Weights of a small transformer language model.
Size: 12 layers, 5 heads of 64 (1 for keys and values).
Training: a variant of SOAP for these matrices, 371M tokens, 5660 steps.
Each number is 128 + 24 x the weight over its row's rms, rounded and kept within 0 to 255. Layers, rows and columns count from 0. Numbers have three digits each. The size before them is the row's rms in percent of the matrix's.

# up: layer 8 MLP up, 1280x320, rms 0.146, rows 312-378, columns 256-319
# down: layer 8 MLP down (transposed), 1280x320, rms 0.143, rows 312-378, columns 256-319
# gate: layer 8 MLP gate, 1280x320, rms 0.143, rows 313-378, columns 256-319
up312 097:137148119107167125112156139175107143135120114122150129184118115129140141142170108137085056128160073149124119136124158108153112166097098128144093109103141094143162141124117118112106118130157160
down312 096:107119124115127089118135106129086118147152167155145158139125083124156140122165097166121149119092159149155150124211162113106099139104133118096143128113113115126127102131138133092095101151147148
gate313 094:153151097116108142159159154119121099158119110140093123156120164124141131119098131122167113129110130177117140054121141144119143141149142100087120162103116132094129148135133096148148104110173077
up313 095:135109132144119161097153079129124143086164111141146133117136100164103153107150112105166128127134175143122128155156145108162134119126127107120120142145107136104146118137118082137136102137123133
down313 094:110117144172078145115170123131145126112114121149127110164147127186168151126112129150106136097096129142135129143133121156123104142109160108118122154095106105132123140133133117137108164163166101
gate314 101:093116090097146083129114083092101113117126101104121125137139130107149138071145148106070134146112125103156112152118128110097139155138098126107122125091124114138134136140137129157120135112140195
up314 099:171162143136128152135094095129115138129131165115092126097121146163126111110156114088150116141120141064133144136116172100166139172126133108163119126171164066143137117121168136158107136153107171
down314 100:141121255113095110091108136131135163113122128137070091117110084110165142128165124176106143126117129107119170157141129120144156146135138116113138128124133092108070125104139117149149116153105178
gate315 102:113123122142098096095165110113103115150135104168113139176130106096134148113132137110162124128119134108105130154173087150126067163147093121142161141101112097142106115165135115104155092166156126
up315 101:114151124160099108170157087130141146153144158113101117172122143154132116130101140137114081143152143186153105064132137149092132123102120077150177130101142140099100148122123139098117117165135149
down315 101:110085078154120122168133162123157121108121128113141113108118127135103146134124159102108141143115151141135148179128105093093113118114117096145131084079095107127115101122129163184153117127104145
gate316 098:122181138112167164116172107126103090152155117139122116120099086127116123145067091147119152155165109143138119146163097122116132128109108125147102144152135102154136090149149106157169131135124157
up316 096:145118142116127122092085098116129137137150153147133168104162172110119127114087118097081113149140059154126136123102124100105116092107100079105134117098118140119101142141076162125101102157106122
down316 098:134126132114180151144068111091159133091107103126113163156142162151127111163114149143124165126130094169141122133134078144123136165088129138126132100120153143156116160107127083131112117117138128
gate317 100:166126155141157157117109125162159078155141104126147096114154142116096099087159127119106148148125122113164095103118126148088118137130118138090132084093141130162145111127123127122148087154132104
up317 101:137125115095144125108101128095127170130152067124166074089153116151102127157114118107106116126146139149120121138118104147181133119135181179166144094127161085127129157150127146153133132104175141
down317 099:152101140151132200144121165161111154157120083105103105174135093140084120108123113126129148095114155115132138144067094127119154160169156130152122109109184101097158126087141156119157155104105104
gate318 101:142110121115135101107166154145120131121090108103123134127160130114098158141117091110127137166133111117147109130158122156133116143072128067104201112117144098140079123064134155130115113116104156
up318 105:120126168150116165114077094128108136104129173128049101117122170142089101146102184132114156122136164133134197122094113131138126118112135135126116102113115080143123090103140099148156153126119113
down318 107:153149137140097131135169133135144130129148149093083082146102095175098149141105159160139156119141183087135168105123152127159147115141120155138144091117128123144115129118136125138129146119138094
gate319 100:090102129105125112135140145118157135127129131134113140128144078122127139167130156144161124146139123129135122137138105166158148103091082138152156119151151104157119131152121115100111133147130131
up319 103:110185116144103100143125118110128150166103158119142136134138157130181109112168168151098141120135153072168165169150089116126133096134128148093142128151125165095133136118154151170113128128099126
down319 103:119175135119140125152091110106150085116094152168157134133117142142177135132115167142121110111119139170140102108125109133109144127107132146141111165132112106139154125110119099151119133104105066
gate320 092:125151167149151102118108131145080103138142103119148109117152135131145129109114146115147106169127136151129117092128148110137123141123140162114128092107121136157103139133155126116129126096148100
up320 103:108149178142131115114169082121145103174158134098123128165099106118111091111134116110149119110123116196139101111155142154144110134128140135104137148078113135099153141116130119116131122093089153
down320 100:120137102105174142112135121145166135133184129101108162131118149089084169123158107113086153121108168109119112123160157124100166098137115134138110118125144105125158123089091124151118150158140149
gate321 097:131104124116102105077133180153103144144141130163145150178135126124148111136134150089184084154122102134117147093145144097139140135161114112129133149111111117124128123163143175122066151125108139
up321 096:099132170140118115109135154115153109136097104143107157119112111136112120127114170162134145155101142115120157138167174170135140112112104115108112148123108114113136134129156142101171112122129103
down321 094:140085106100140165143114125146182126117113127162136148111101106126112113147113157078100112107154138114107098142146137132093096117143136090145126155150131122060106167118116111135085103109125171
gate322 099:134094123098136135142125141108167121112152105171131124124120095115113154128146119112161122129134117140166119172103150114149172133083138098082143107126151068088126127145155122112090127122126109
up322 104:117076151119139126140117110149127117145095117114114141070154108111133123150111186110148156151170095090162175145141155119138107132098061101139145186114135139118142113183145154127136131163127112
down322 104:133091097138122126149143148134121082127117130153097155152182127142143134076154143109157169107132130117128130129137105100139100114079118112163126122145132125072116134124124156092133126139076089
gate323 098:108149083093133105133149107169129145143134148188110129098143101094155105110169102142151108091142145097130157143119184142166091102127135108157126102154102113103111148136139134106091139178122140
up323 103:151106092151119154157145112081174146074162152134146101125103172125104146124139126131106142119150134127141112115127090109127110134158118144111098111109110085150126108100105132122143137118162129
down323 102:153127159181168154163107122150127154158118116142127152118134105127091107107127153108119134162126123121085101103158116124131109133143126109131125151108094126106132165151123111141078171130150143
gate324 108:177114130122054119092128136111120129117178125122127125136105121125081063163130118131142115119131120077158105125098102141100143149203130142122148157134179123163125116140131139144130132094095120
up324 104:146125141163090107141143115150140113119152112112125078126166120148111134158182182102145123094113134122116118104099119115146126147138136135139129132085145113120157134110115151145120121155085096
down324 104:157101124124091138137100147106125100167142134101097106135137157146112125096164156127107100117126163119116100161158121140136160151155140127144170174108150098130171116080149147109124106121116134
gate325 100:107111182112073121150128105125114127102134097159117121134065096140093128132144132106122145142192097138141146137145143146107159113106121146127170114107151129142134132124166130112140119090112099
up325 099:138131151109123074127099155179133121149151121147118120148127099106090100121071144182096117130134164157110100160125091102110164172125081113170126133116084149111091155199162109126120104110117130
down325 099:089119148093099119099149119087131106129111161125093111140119097114118142133099156117127167096145122156163123162086106159119113150100113123162149131143104140135110197146181145116144135178095160
gate326 096:111125159156115153115135132124129141157115150109117175123133118116172140147144124164133115122154093121118118116157135081145139096146141131180129112083132131136128093185125122112130128130139119
up326 098:126123103105097088190116174133166111136112130176135102144112096178117141166129142109081133104112126132124125114121129120152115164124139055139127110087135165175134176134130125159122126140104135
down326 095:144108122120151136153062138121134129128144142137108128150131157124086110140098158117133171103071146149126123132139136114169103100143145177124141119113122125135143172132115102132115088102120118
gate327 099:090111160144164116145153098161182126144132110068123152123159147131113155131166130120147132155106111125104079151119147139090084148150100130091121099135177155095158158146109145131126107158129123
up327 096:072113093113109162089141128092059107134153078138113088106111152118132087140165121112152118135139118123116123153080138123120122159076153129154176147097106101120165118125144092151105156177129140
down327 099:139118156144163181111142102106101097127137125139130102116117140139155190162144149131104113121155155133119072163151171144147144126109163109155127097138130121120137147122104175157116142130100121
gate328 097:150125121086162150156134134164126136112125147141164147129118153111163134106097138121142119130153178116113157129130114125125125146135120129101112150112115124110120150134081117116130119146167138
up328 102:171106171146154127122092139082188163104116104110137166128123154150113094097112141133145110134153163141119156131123051127118144133167108133166152146111124148119130140149089129141117123129123085
down328 103:181122113137132138093096124157114122111129151129098098129124118132129098151144171142165100145159155118085152193146127125145101176152156107151119132160095135131125168132110125138133108150122150
gate329 105:102109132127140149120105083172164126087119109136129122143166156142167165110144113141139136127123131122161136153133160132177129113115178082123131112138109109094209164118114103137146120136094164
up329 099:118126142110127172106103107144119157135118155155157149117110112158106122136123146092140094103126124131074098156108134152122139142132115165128134195141149143170112112135150113107149112117116112
down329 099:112137080137167105140138148132126137129122134126126098133113084125141111139080110112147124156126114096141086094135124118091165118142090121153117124160158115167091116117124148131138124127159132
gate330 100:138092147126131158144144097155118108122166158113095115131124127154121142147148075100125135135119098129139133161161131114131124142171125158162116117137108131134125134147103123132080127122152104
up330 096:136152168154143163137120084135137173102119095158092137169127102146130116115102135125132076088148170127143108137141134152160124134158172095138131145133159117151141125121121100153115128128158175
down330 100:124116142131115113107114144104111116108138113127115130175121120109113146121111137142142094106122151120156126104126124151092085152175109170101138157145142101112129153115107124122139169149142178
gate331 105:108186152143121133128113099136152156168091129135129114101098146176152152146114102119161126103120128131132127119129134071116164128120131161102135142127104147186124156130115120099138124117161106
up331 103:139136143117151135141114144125140157134116133147082150148170121142165145125190157096104150077091143168129162101140096166147119163106072128112123096131124090110147128127135142119177138124135124
down331 102:115137135087142086093100096126139180100119162135103147119114138088127097098116172147102174108105156119103106148124131146096126142127104147137126162117109146124113157124118090137118061157153155
gate332 099:105108152190116142162130135122149102145090165167101149132120138090165108128138161102132131152122140094152126103137121133133124150166073102131140118124082110154159109108170139111098114124117130
up332 105:153201131116126128145122127075148106126151140165144105142123143117120132175149124159110101149136126117124140128119123125157140103111095147143152098158131146109153107126143145114179154156134166
down332 106:098130118091181133137136121104129121150105106134124159160148115128155184115146092157122114161120141138129161150155144140113115156110091103094107100095144105132175081160108134134175184129114144
gate333 109:148101162113164135127173150172148133103120155168121102104114148131160147176109166080115123133122110166130120094114127126142137127138128121100102136186141151110093131121086105130075106130147109
up333 104:093145098122132139145138162126091121139134181127131129134105103094081160127118155075104156161134139126131096151104150135120180120129151121161136116149135158132132140121144085159151153119119116
down333 105:122103152151150103128119165114100123131121089123153076088102154114152113148081147172175148109132126106158163127130147110113147133142126143124167115127106135119140166125106099138079138118129105
gate334 104:102106153087118144166154132096152104129135116140150106157148137099107146148094109107103133152140159127133111135156109103090142105148140137150172104129143186099113154159164122106119138126098157
up334 105:096123155135121132167135144164159074117100139141117096138131131109167104114149118147150149121125131148186110141096120111091135134139177100134145105133064143142085191127130123150163128117175140
down334 095:195136140119092148131144099111156115097140143108169138134080123131126150168120143103081146149150122164130139159128123123102133144155122118161099142146149095100121113136106144117160099129121126
gate335 103:130148119115096120106164156105110144156090113096165093146106086083138100183170142121137101121151134124136131119114129113212113134134139138160115167115155099122118171161127134167106124104132128
up335 099:168105147155123109105157149114144121101145130123141109106102161140141146142130139148153133111110093107130104126171110102114086158119160133154116099137128132116102142090146115114114175127112112
down335 100:128126099152100131150110130139132109098195133118139151130111161139114133119127158146148147104136146069100100109106141104150145125176136102153066177129181156167116135131141093149135109162155104
gate336 095:149090102136164147130112105155101134110139114159151132123129157104173129176128091155155076127119134116132109135135153123125152148162165134148136109129164105115087130126092126137102118107105110
up336 097:098156135152107112137133124084125128112186133102113134092079183149092103147148097113110109155105090106123176126151103130110132146156180111126149125131111149148130088115175159139112150136153119
down336 097:098094072145113104165123116120154137154156111114129116150156132133125124101133149119135129147108109121097165133142117146127096142144137109128109146126165129085130109136178119171131131104155117
gate337 100:122155121129155119113173137137114050118156129111122135120170128148087142147128139124123154134176142133141125133140132121139156117120115103090119128150104103165139122136161122109156109149182154
up337 099:109147153136152148114150090150096151135133118149157170133136146113116147124154094170101111166139136161115134113164170119131135118119062057150129130162089127160139123145147138125113118099132070
down337 101:117176134138140146140138112135145114120142142138113197117134130137083139074141125113170149116133122134137104149131160102093126133110130117180126118157135098159146125163152155149153124167099142
gate338 096:145114104107111147103157090170130136100170134086081124146144120162199119150146130124077136109137135161150136103105111122132112159162084141139127090160139134154120126075126151157139134145126132
up338 097:116110131142136097112109111117128126154134171104130144119076127149151166166116143119133105088127124137155145122135153172148100123119143120138176143120159121074150080124133091133159153125108110
down338 100:129143109144138094175124154135122099165118134113092137135150123122119120169099122115129114120098174122121120111118100134099147113137120157142159104122154129094103079082131108164115158152129099
gate339 103:112140127130096191140144166105132140113180087111124149143120109158143120140143113098134144159159121109083119111110061100154130154147111146105143120145125128114137104136108154069091103161119164
up339 103:147139108114164166103133157118137106123132126090115185145127158125131165084074132111133120129107142090117124102176119158139147119176131139166158094084100130129123083102135150119158136145137125
down339 103:121117099145175121090092139126103117119152162115127134100153150120099188146139163106148140104133174116164099120102135107094094136133107137099185133128099124151109095147137155138102152132090129
gate340 093:105122134135139127121113109162152132141108131098133099178128162132081101136122118111158145121147185119106131154114127140119152127124113096121117136121131152148113121080095113101156135128152134
up340 096:148130116150124092097109123143108122089151111142129159129119122145090095141084162164113129102108145132072145147145166109154103121129139134130122086153109133116100113149141110141135098141076156
down340 102:144108135120154142147135129137122123135096160181094124169100124164146138108113138121086113113142152114073124121148148127137065143115129135115098093144093128103136097131119118121126119147182078
gate341 098:143118097086130149105107143151134136165106154115095121106160151143105146118110119114129090137146137102126157130110149105162161092140154113118121126135113127150131106069131142115133136147144082
up341 100:093137083117101134145143140156120155100101101125121113115141117134112094106105117144116132123092137143118129136145102086126122117116111114081092168101139136147116124175095153126117075097170108
down341 100:171173185133087119142124138130123125172079129121136140148130161164137115156136138137094109110108120147109181153115108148107110141127132123138141128130123126116105140113107197164120164137133130
gate342 100:136139118119163154101121121181145118136096129111116154163144125143088141110155169116156178113110094133117144150147148113116101126143125146120143117124191138149098155105126153143111175085148132
up342 100:087113161117144127154120126107119128130121122142172141191125133144118114108148153182131110121129172108142168140155111171123121097138074107116115102094154111124139126144131105144126145099132119
down342 098:147107067127129126155139101132178100117114108143121083108102100124152093136087135137109078140158147099102111145139108130151125095133083157124107112096131152044153121116150178097128083090148090
gate343 105:122113110138102143091168111090134095104138111160106168150150132112129124076148131110125130129186125130157137146098109118138184119123115139163108152178110131113145127148111168159113168124139123
up343 101:117098116155175066167136120114128162120139147110130127093111138100104113150083114086079120078155132144144092103156085116180141126189136133111105110083108104087116136145144126149104148147092107
down343 100:073122174133130150114114136128166093148112188157122143166131152143123136157131119132134138094110100115147096131175104132157113140072138150115108121124095143108126170085144165144148129139097156
gate344 097:073117097137175149142127128129131126142124095096110130147161101161147138122114107099121148116135101139127174123163116107135188114121126131124130103085180124107127117120131132154102104113124167
up344 099:102117152140136135100144121104105103144126086155082131107123132128087087106145105162090169164098071113096120123120141115134117157124132144088136143120133116122133080157131132131154151165145130
down344 100:137144117138147136083135142130136107116124142123109145136115088135171135160145142189127107094139147138115187159099121117150135110096123146155084136168098140134137193134092124083129151156154112
gate345 103:150128153167142141138143129155147108122111096142092138142126158156125161111151089124124116151125124147115103157141133111134110099112166112144173133108144100165099123125112123138095151137124138
up345 099:139099136108152127103169077168121099139082139125104123158122106093091095123145114187161158154162142146141130131104142176086143127135151133125144161156118131143110111121172127118124116108138163
down345 099:110141134112126137107094161099111137174164118193146124080104138119126099106161146123135107086161089120121132174170127120104137167098150122163204135107129129155113128146134127122142104091167145
gate346 094:124120128090155114180124130145118151114152099140082145114171125135151125083118113129133105096107136154121145125142150134097168134119147113183120127150107128153120170131136116152108132089135155
up346 092:158134156124139088145153113081110168116106089093147104138097122098162119135118090096137133126109117148080134118156121117160141136099148153119101132119154122111133161088111118093121166140127100
down346 097:136139118091083105148105169137152134110148145135152161103157151169116162142114098118155103118106147111125137138095136120104159112143124119132068102101107100095116093161107174113121101107112124
gate347 099:117131131126139129135110142158105150159142112143128111140101122081126130153139152095100102100122158174087128152134138127103142092099114116141167149179164136128154144132134092145148073095114144
up347 095:123115113100110114137131110096080154111177153189151123169123099091128131119135109155110144125119121128135096178143119114168165117116114094116153073121102126122138121174151128126104140138117137
down347 097:142139130112140144146132172107144172123126112169116149133156126162135123178124128079141136131143148135101124130152120161162143137169144133125129170170122125120146123101123097115166116104100134
gate348 095:125110098113108132115147119114134161154145116138129133130150144118113137116084106110094121105141149130109091099143197140135152116125153128136136164140132166157097116137152127084171118138081115
up348 097:118109152157109118133126200136097150129120076090136183154136128117116090107082153127142129153084129142136200122123082100144093118133126139098121099138146153110194147119135100092144102109125129
down348 101:062101122156116107112138161155124145143150169108124140144147112113130113111135117098128133111134146144157088172165089144170102158115130122153109103130123149089145111169083168145157099089117128
gate349 096:113138145127144140166109156105180096100078140126111168096147143179100135148156104123158107116109163101149124085114129127099139076111115080128125111118119132117148125104147157118107145157141160
up349 100:115114137133138147130132112129127098108088113127127099144089136130140127118138089158166165085153149129153139105120080120140132134167161104160132110086151116127124146135151133179125134069135087
down349 101:122100147122087119118107132131126130135110112142092157118097124120148141132159154164163134119173158163133129153157140148132126122115137167116133161090148113112161147119133160121143139108099124
gate350 099:139105167106157106154139131204121155119128145138140087146124151136185145126110096137148099137099125163102134095148145150104143132113140147085132103111114139128173137111111152069148153120086166
up350 098:132132157109139109100115110139165135146138171120142129092112130091129077132147123158087132123124135111091132120175106118147100170096122165139121121128157150168104105115129080118123143124171063
down350 097:101103092140148135160106152117135106043133148117110104107142141162141153096150122145118143139160130150121094156126113112095087128133106171111129148120134143177143128072129138144145117136154128
gate351 095:146117155086146114118079125141114117137112157138165092151078082149172121120150115130079214136092153141138124104121175124133084114136152134104105133103161142119148141140096121136159176110155106
up351 096:139119161104140140152145130112151114147139134092100104132086142151164148118159156138111142120132121118067092127113130129126168116108119140143092101140122087135136142174151101138127130095140157
down351 095:114128177150085138151129095098102183145130119108099103090134162171121134167117080185144132129116140131144145180141108097126150090153155167090154128153131137193154093146142095090128117137103085
gate352 106:133144112114090093093094154114113134122129122130159117110199136160145140107138121129154099135141138151129167136151107106149127092145173124138139129108123132127164113115119152106158071157174129
up352 105:128129132139160088113109153117075139121154112114123109168101132127131130125143080157147141121145136180122154124125114140145120157138118141127126118096127152114147108147120146141082115154164149
down352 104:125106131098153127089116109155127121144122152141161090133151110117105127142103185097151103145133155145121145127114099093113132099163147140144114107109165102091129142122105078117129100134123143
gate353 099:119147147147102116057142142143170102114133135122157149155166145144110105081114107121129078123101110136161151148111124164135106107143143130099125143070073146074117147083111100113108127150145137
up353 099:065116158101097130115133120136114157169084066145122119129129114117142166115086138106120129134123116133101136118128124128099121126144127155120116134129109092150135135110120111151089179178158131
down353 094:105145164159132172135103136134120135144140096133127113137142115117138117157120101127140146114095151127138130130109112140109129143162123116161098130107094124111165113087117144136138070131136172
gate354 093:140106158107114122121116098136101147147106122104086141139152167126103171123112135129164113127136114117155113105089119100108115166125116178123095121118138153090119133107152142155140128091161127
up354 093:099128141123123120133093101164124107138142140109098108093095177124125133115145122134102137140131149104146176132107103120138110088085081118083129160085108100147114107128113134135124076118143077
down354 094:173138105115163128117147123109154112112149139071152122107098096116146117129141149119107132152106165110114138135131128134106151134113168107147127130159124115102144129117116075162137117064109152
gate355 103:151132147129142149117101140101150083087124174111138134118112132184152139121125138140165145154126107112175117128121098100121150151155125117090109124142135123126117128131134161074149163159103113
up355 099:148104110113186100154097124119113105146162127144134131149117066129135146145167135118128162135160129141159123127083129139120178113098132105117157145114123123098088177131161126135143137113088108
down355 102:129101150128104177135167137115114120106134135148114101126126138132148154122131182148073108111133151133129162127151162151152160139135139102134186123078103143108128155149102129136132161130141104
gate356 102:118102111110146098064094153080085101152124118106175128126094115136102150172145125124123094108151107139129112093138171123078163106182198137144171158128139142152105124126123141131113141112126113
up356 098:138120110126159132126110110157123159114104117117102115120153139098103136122125170151115126061099167146119165176135114161127206107142166122115108137120118151093161120112117131103146154096123161
down356 100:135114073149140118192107130123150149123127120099120123136113122120159175133153131127143102113087119128123167129129109120143120138159088186205138170130064109124133110126134115112118124109145113
gate357 091:150109151095114112167097092152111155090114140134134123117127151157151144134133168138144119157151133137083164150119123138104129125155123158150103121143134110147120144098137124130139142116114137
up357 094:119151087137156146162169114150103142152081113095116132159114091132104116129143122161117080191108098149078169102134123113122141151158141134168170082120160115130126124087140105123135108117108118
down357 093:155116147091164168175110129128126157147108121160097104128124164154163125110160108128125129128097111148152107100127156108115138159161147143154146169096119166144071113127133082111149115137099149
gate358 101:150168124115118125144127129142103134162148163171124112130157126147137123125096156148118095125133111098112157151150135139110111132112138141116128105141088145094098145141181142136149068114113143
up358 101:143170131125139127143142119175139106140093153150113154141131146170159107129138118119101132162136108123111086114100160171159111122160137089174143105124109136159128126103122111134079158143128077
down358 104:086119141159128118123107176107147107165148184138128139135149172149145161142112124128122134135100136118129141157115147126139135097109144155146128146122123145096108161148163104153143105143134122
gate359 095:086093155141139150130135136140110163132109090099113138120128103132147117127158097124146130156086156141115106116092140129106113110106145125156166113150120152112086118072131082100076118120147139
up359 093:148139114113096099133098128146137134130105116156105119081106128122098107160142139124110160140133120120135148135099118124125153107119176148096157157128139147140141103140074145109103151147145114
down359 101:174126145139136139100144133072089146131125121170140086153167159130113118127107074100126120142139150115142134124160141113119148155148133106132169107143086112110135135181146111127151086133069121
gate360 100:141142143084156145134123104125152093129131113123120137110116147136150103127144147117133101120132114143102118105118128134130116138123150095138168122156142124130188134132122128147125127097136123
up360 103:069119099136152147155159154167132135146132126118152140155117084103113176172146156093122174114147072122139107096114134132115122151100140114080094171145106141155152141159124105106105119121100125
down360 101:147135105104141102129137147119133126127165162067159152164144094125150131100150121073164085100128105126148140102119102094151120146125103148134143127115169120169138111109116171124127184118145183
gate361 100:122132151074120085138121115098117119125136137101131112074121102131132109124141107093154121140120103126150131167102130151177185102151085140158129128139121120142094134133128132132185163099133095
up361 099:133128162143092119143116155121087121140153129132110113142117129121126120153137131124113119133147102165085131107141109138084171115091077189133128093128128112092157125160103158129155129115135135
down361 100:072139157148094142122123171091122093097093197149072126135103148153122148132108119139119122139112113172128084111148159100150121178076111108112081103122139146085116131128152139154120105115126093
gate362 104:143137136127084140145126094147101068112174095138138158124131077133206107133071131137122167115150147112142118121122167118145150092138117087120157181149152101140116148163157151105105118156095137
up362 105:121165095114167117146123121157109094113137132124131131128109111145104104144171125138110140116103167114155132108134114131138117096134122168095103118106174159089117139106128122115187121096155122
down362 105:133146087127095103194121162110124174124140112148151162155158121140116156143098138092143150147066159100120111167151135125173090124116135084135123122103130103143161126109137085102149110144169127
gate363 095:159112135149105115140128121166085176163085096125111104141137124137096136130140116084138112118138108167122154115119120120174139158166150134111127130117086081151137133123114170152155169102178131
up363 099:148127161157118087164188134116094143119139124137118101131119131066114105116153152112094135177144115146128102082122149064123142100177110099147113094138134121147148136106150166100111129111130129
down363 095:129116143123171116124129118136133156158117110147178135125082121113092101129136128157069110105135071133112133113125126136076132145104129119087137091139107165161134129132100107149134156140084140
gate364 096:126080134067100100108151105125123165135141127160117138101103134108108127132136151147134128167143120114116132087149105067123153115123135123123087108167123086111137087136164137171084145093142110
up364 096:147115170126130128096157138091116102169106118136133120109117096118162115152196137110098123124106141101095114143095107102149110136112133136097091122118120128177117130103121096075128111120120136
down364 095:131127084103118160134119121132080147151133128180157144142143111135151123093156147079113153128177121145125125136135143158116126113142140111081113120122139109121109141126160144115153119124084075
gate365 094:128143136139152156100117095127151170150163163136130140136140137109130089137145155137106139074123145122129111115099144107127095136169176113131119132160130095134119126164136129145117143090122170
up365 092:140131142147109113122143113142128100121126122113144135121151134118161116121142157157122155101081132112131140159145139159159158163096086129116125127113112159125125126096123129118118109112195094
down365 092:135071096110092127152134107111155089136102144157122119119124144161137123146110146128144086117129115130166172132186156113111129109152110130133143133127145081168152122119121098138145118117151117
gate366 094:122096124161163179080130116138152106136151095126103110129192113164183137103130123158169148124150126168137144158090102143121134164195109171121101139101151131145161127121119147146120148117142132
up366 097:118108132115122125142163139127119103188128136142124116146161208134135129113105109122137102132111108158140144156096156125131125130112115152092165137126129173109143156129132132135150125119091145
down366 094:135088129127143131129133155081108123147114101102145129128111129152122135129112117151102146120130130156175113129132110123106096124140128165159169126125105147171180134124125095095153117125173080
gate367 105:073126167105123110140121130167138128126172099119122106089091183123142126167132091107173073072123168129137115119173155118143084131133134163109105159183122121170115120146141146109141145176096141
up367 106:147114131106142086113150081112142159129112138118134134131081133118167135132143147114127115135115110095094113159126133151129169143137169144158135158123113066102123147119141140172139155077086130
down367 106:102166123153121124124139155123139140127114159108192084139142122114154099131143153124161117102130164138150123107112137121126113121131138132143150152084136121172146137149118173155149139155161148
gate368 100:116104132103151150107133115141158110099109107127123149181125117139168156129113111105149103122117130107106115108107137136134109139091146156116072159147100091100089127101091107131116121078162129
up368 099:112122123142111128187136125090091148154108153112121042165117133134089139116111105122117128101150118113148049171125092116090105125108149127106148122126116153125163143101152130141154172145140151
down368 096:166113132144137124112131138130108150167129145128129110137096112113121125162133167154113139121138137150159111123107110145091106098120156141154054109119156155150129156122149116154172151152103155
gate369 102:143085159126091166133110112157171092102140133121116091099127118096077153125127081119090119082111119117147140144124152151124146165114100112120117129123163105150124121099162141120131109134136074
up369 100:139164150149158141121136125115135110123112127171093156139130189121112127148090125146148171138119099115128149096093133128121137106150134105151133104131111118157146090148105119158122134162110140
down369 101:163172090114138125117093132165121115128108115184142166111113163152094136120105170150121128130106166103165108142136180126148133144128153140143126121110121187123130114123099102144084151121129108
gate370 104:142165116148095147128119097092136116134145131127151132110139133120161145109157143175108104137098151139100123097171078141113132127113157114142144173191148144145123102158148122152146180137173087
up370 104:095084140128112152147096125146147129088127161166110125110119153125126125122068124135155109118135119110163137104147133079082175161146122102126150102111122099153150122108126138099164106135138121
down370 103:130159135110097134143071136163128119087157116138153108132118113132115146104119101138108147161156149136129130176088102098118112118111125143129144144139125097127158126118107181109139097103094163
gate371 100:147141143133121121126119086096106104114101109102122164135102087080131131111143105147090190124139133112159106129154122100142121164153149147107151136108158140111106173159095081164113142152111178
up371 100:146131156107072147150123118145139135158097122129098121137126131148143130115160113124129163116110119135197110113147095166103131118089156106100127071103132097142125110130108144107150126168136140
down371 099:160140127131115133134130091132136102135109144131146159133168091117123110099122130118101158132140141134085121105130126101125135145129124162099155118121163153123146117147111133065110131153140158
gate372 097:139072047092093164143127135100143157130118140106121143148138125134088113153113092148131125155136112169133142136135169114148156147079130160089166160095137146164128138123133150096113126090125173
up372 095:131134078094169139132110090188107076087124128156130153129133128101128079119154103135119154165155117133115155129118110090129161091131179111146112148129098150126171121117147148151120165123077194
down372 097:158151124090121107105131111105159145127132134147105153145118138168125165118131131130153184102140090105143138123101101138126173122125138126154141125151122110112144129129143104153100148176158114
gate373 102:122158103139093159113110164129101124133161142138172112126159128165125120132124129121170165131092118178087125084127124119104147105110094119118117131119098156113131118123083147136070129145130150
up373 099:122129119095139148152127082156184109126152110138108143156103156111118157121106131134115154133133102120093102115150195135140163142126120167155167133127111149111102141172111164141097092102123077
down373 096:113154135125127126128148129135079101101151098081114117134159118144106102105113108093140147152162135096149116141104119106112137131134146178138138108135159149122155122135083129113125126088088118
gate374 093:101113081122173122126134078068154100116128109122118152124123163155131138157118119141139118147124097144169111158140112122147100136155091130148106133103141140115151134081152104133111144132179074
up374 097:116138104165159137141167133075136086094089076154108169119114138139097091126119152124116128143109111124127088127177113134104120143132119137145122141116109126120125147123143079108110144100173160
down374 102:176117046138144133131141124155123143105167129103125106154125095138107129140151149119176134060146114138125151088121124106086121132117126133122134107129154153109129140104107087136142124133152120
gate375 101:149142198117146113111116114112154135143102137129107099097099136160128150141089139109134139137172144168104104106166121143133147077073126118152141129123152115167134081089122115080125144102161131
up375 100:147149142125132143133129127124137085117145137128162148158135115117136133162073127158137116089130126115116133143128116124102093143173167168135139141084108154102119181195144134139118121104121093
down375 101:087128136101143157137144104112127169140123118126136121103149116096093088124135083144074135125113121140090131137118096075158114096156115133140136141152139145123168144124165103173134112090128155
gate376 098:108124130195124102114142122103145148179117116187119116167137092103111143131120108144118122126140127115171163106128146118132107136156117136129123147136144081124134168142147101140134109149159142
up376 102:155149113090139101170099122119121114120167150119098109102160126131154137099132108113132122108127122117093164148130115163155117096115166138090120138169083137174157138078127154128105142175140118
down376 102:128129154132137113172133103144082109077110171150129132064105120127153151127119125132144125122115140109113141124125126168118073161099108145165188131102062141133132122099131126132106127120144128
gate377 102:115128157105145125134120100127105097148132104168116144133127093179111143125101104134118122163119089127075132055134132141153139104169121144124154130124105079123117111139152110133140168140121138
up377 097:102150172141134117108092087132127126120150142088158133144184100176158155135104124083100096128153124145119104129096145134087144155113127116127141116110102106164156137139141148156121152153143141
down377 099:162117127171099133116108163173143123133125091142136133152126130096120133143136147163105134091137132168129106144129062144185081125112076105176097107140107114105166079120150154120104092127114079
gate378 100:122117155144140123153143137116100102096134102137119143143104129125115142099130154125113196127124135128135098145158161092105148102136132101178147149136129083124103104110128131085135130157153139
up378 100:109124112112155092120137151114153126060109160149197132113135112137135154130159182128094126100089149135142160131087115183171149134104166154101120087124133107112110058162129115127114153109119135
down378 101:122123105143134099166126124132149101126138127138117122125142131129162171080152148120143144126168148147085131165089110112107129141151085113146100123136128134089118153149118134119145137164136122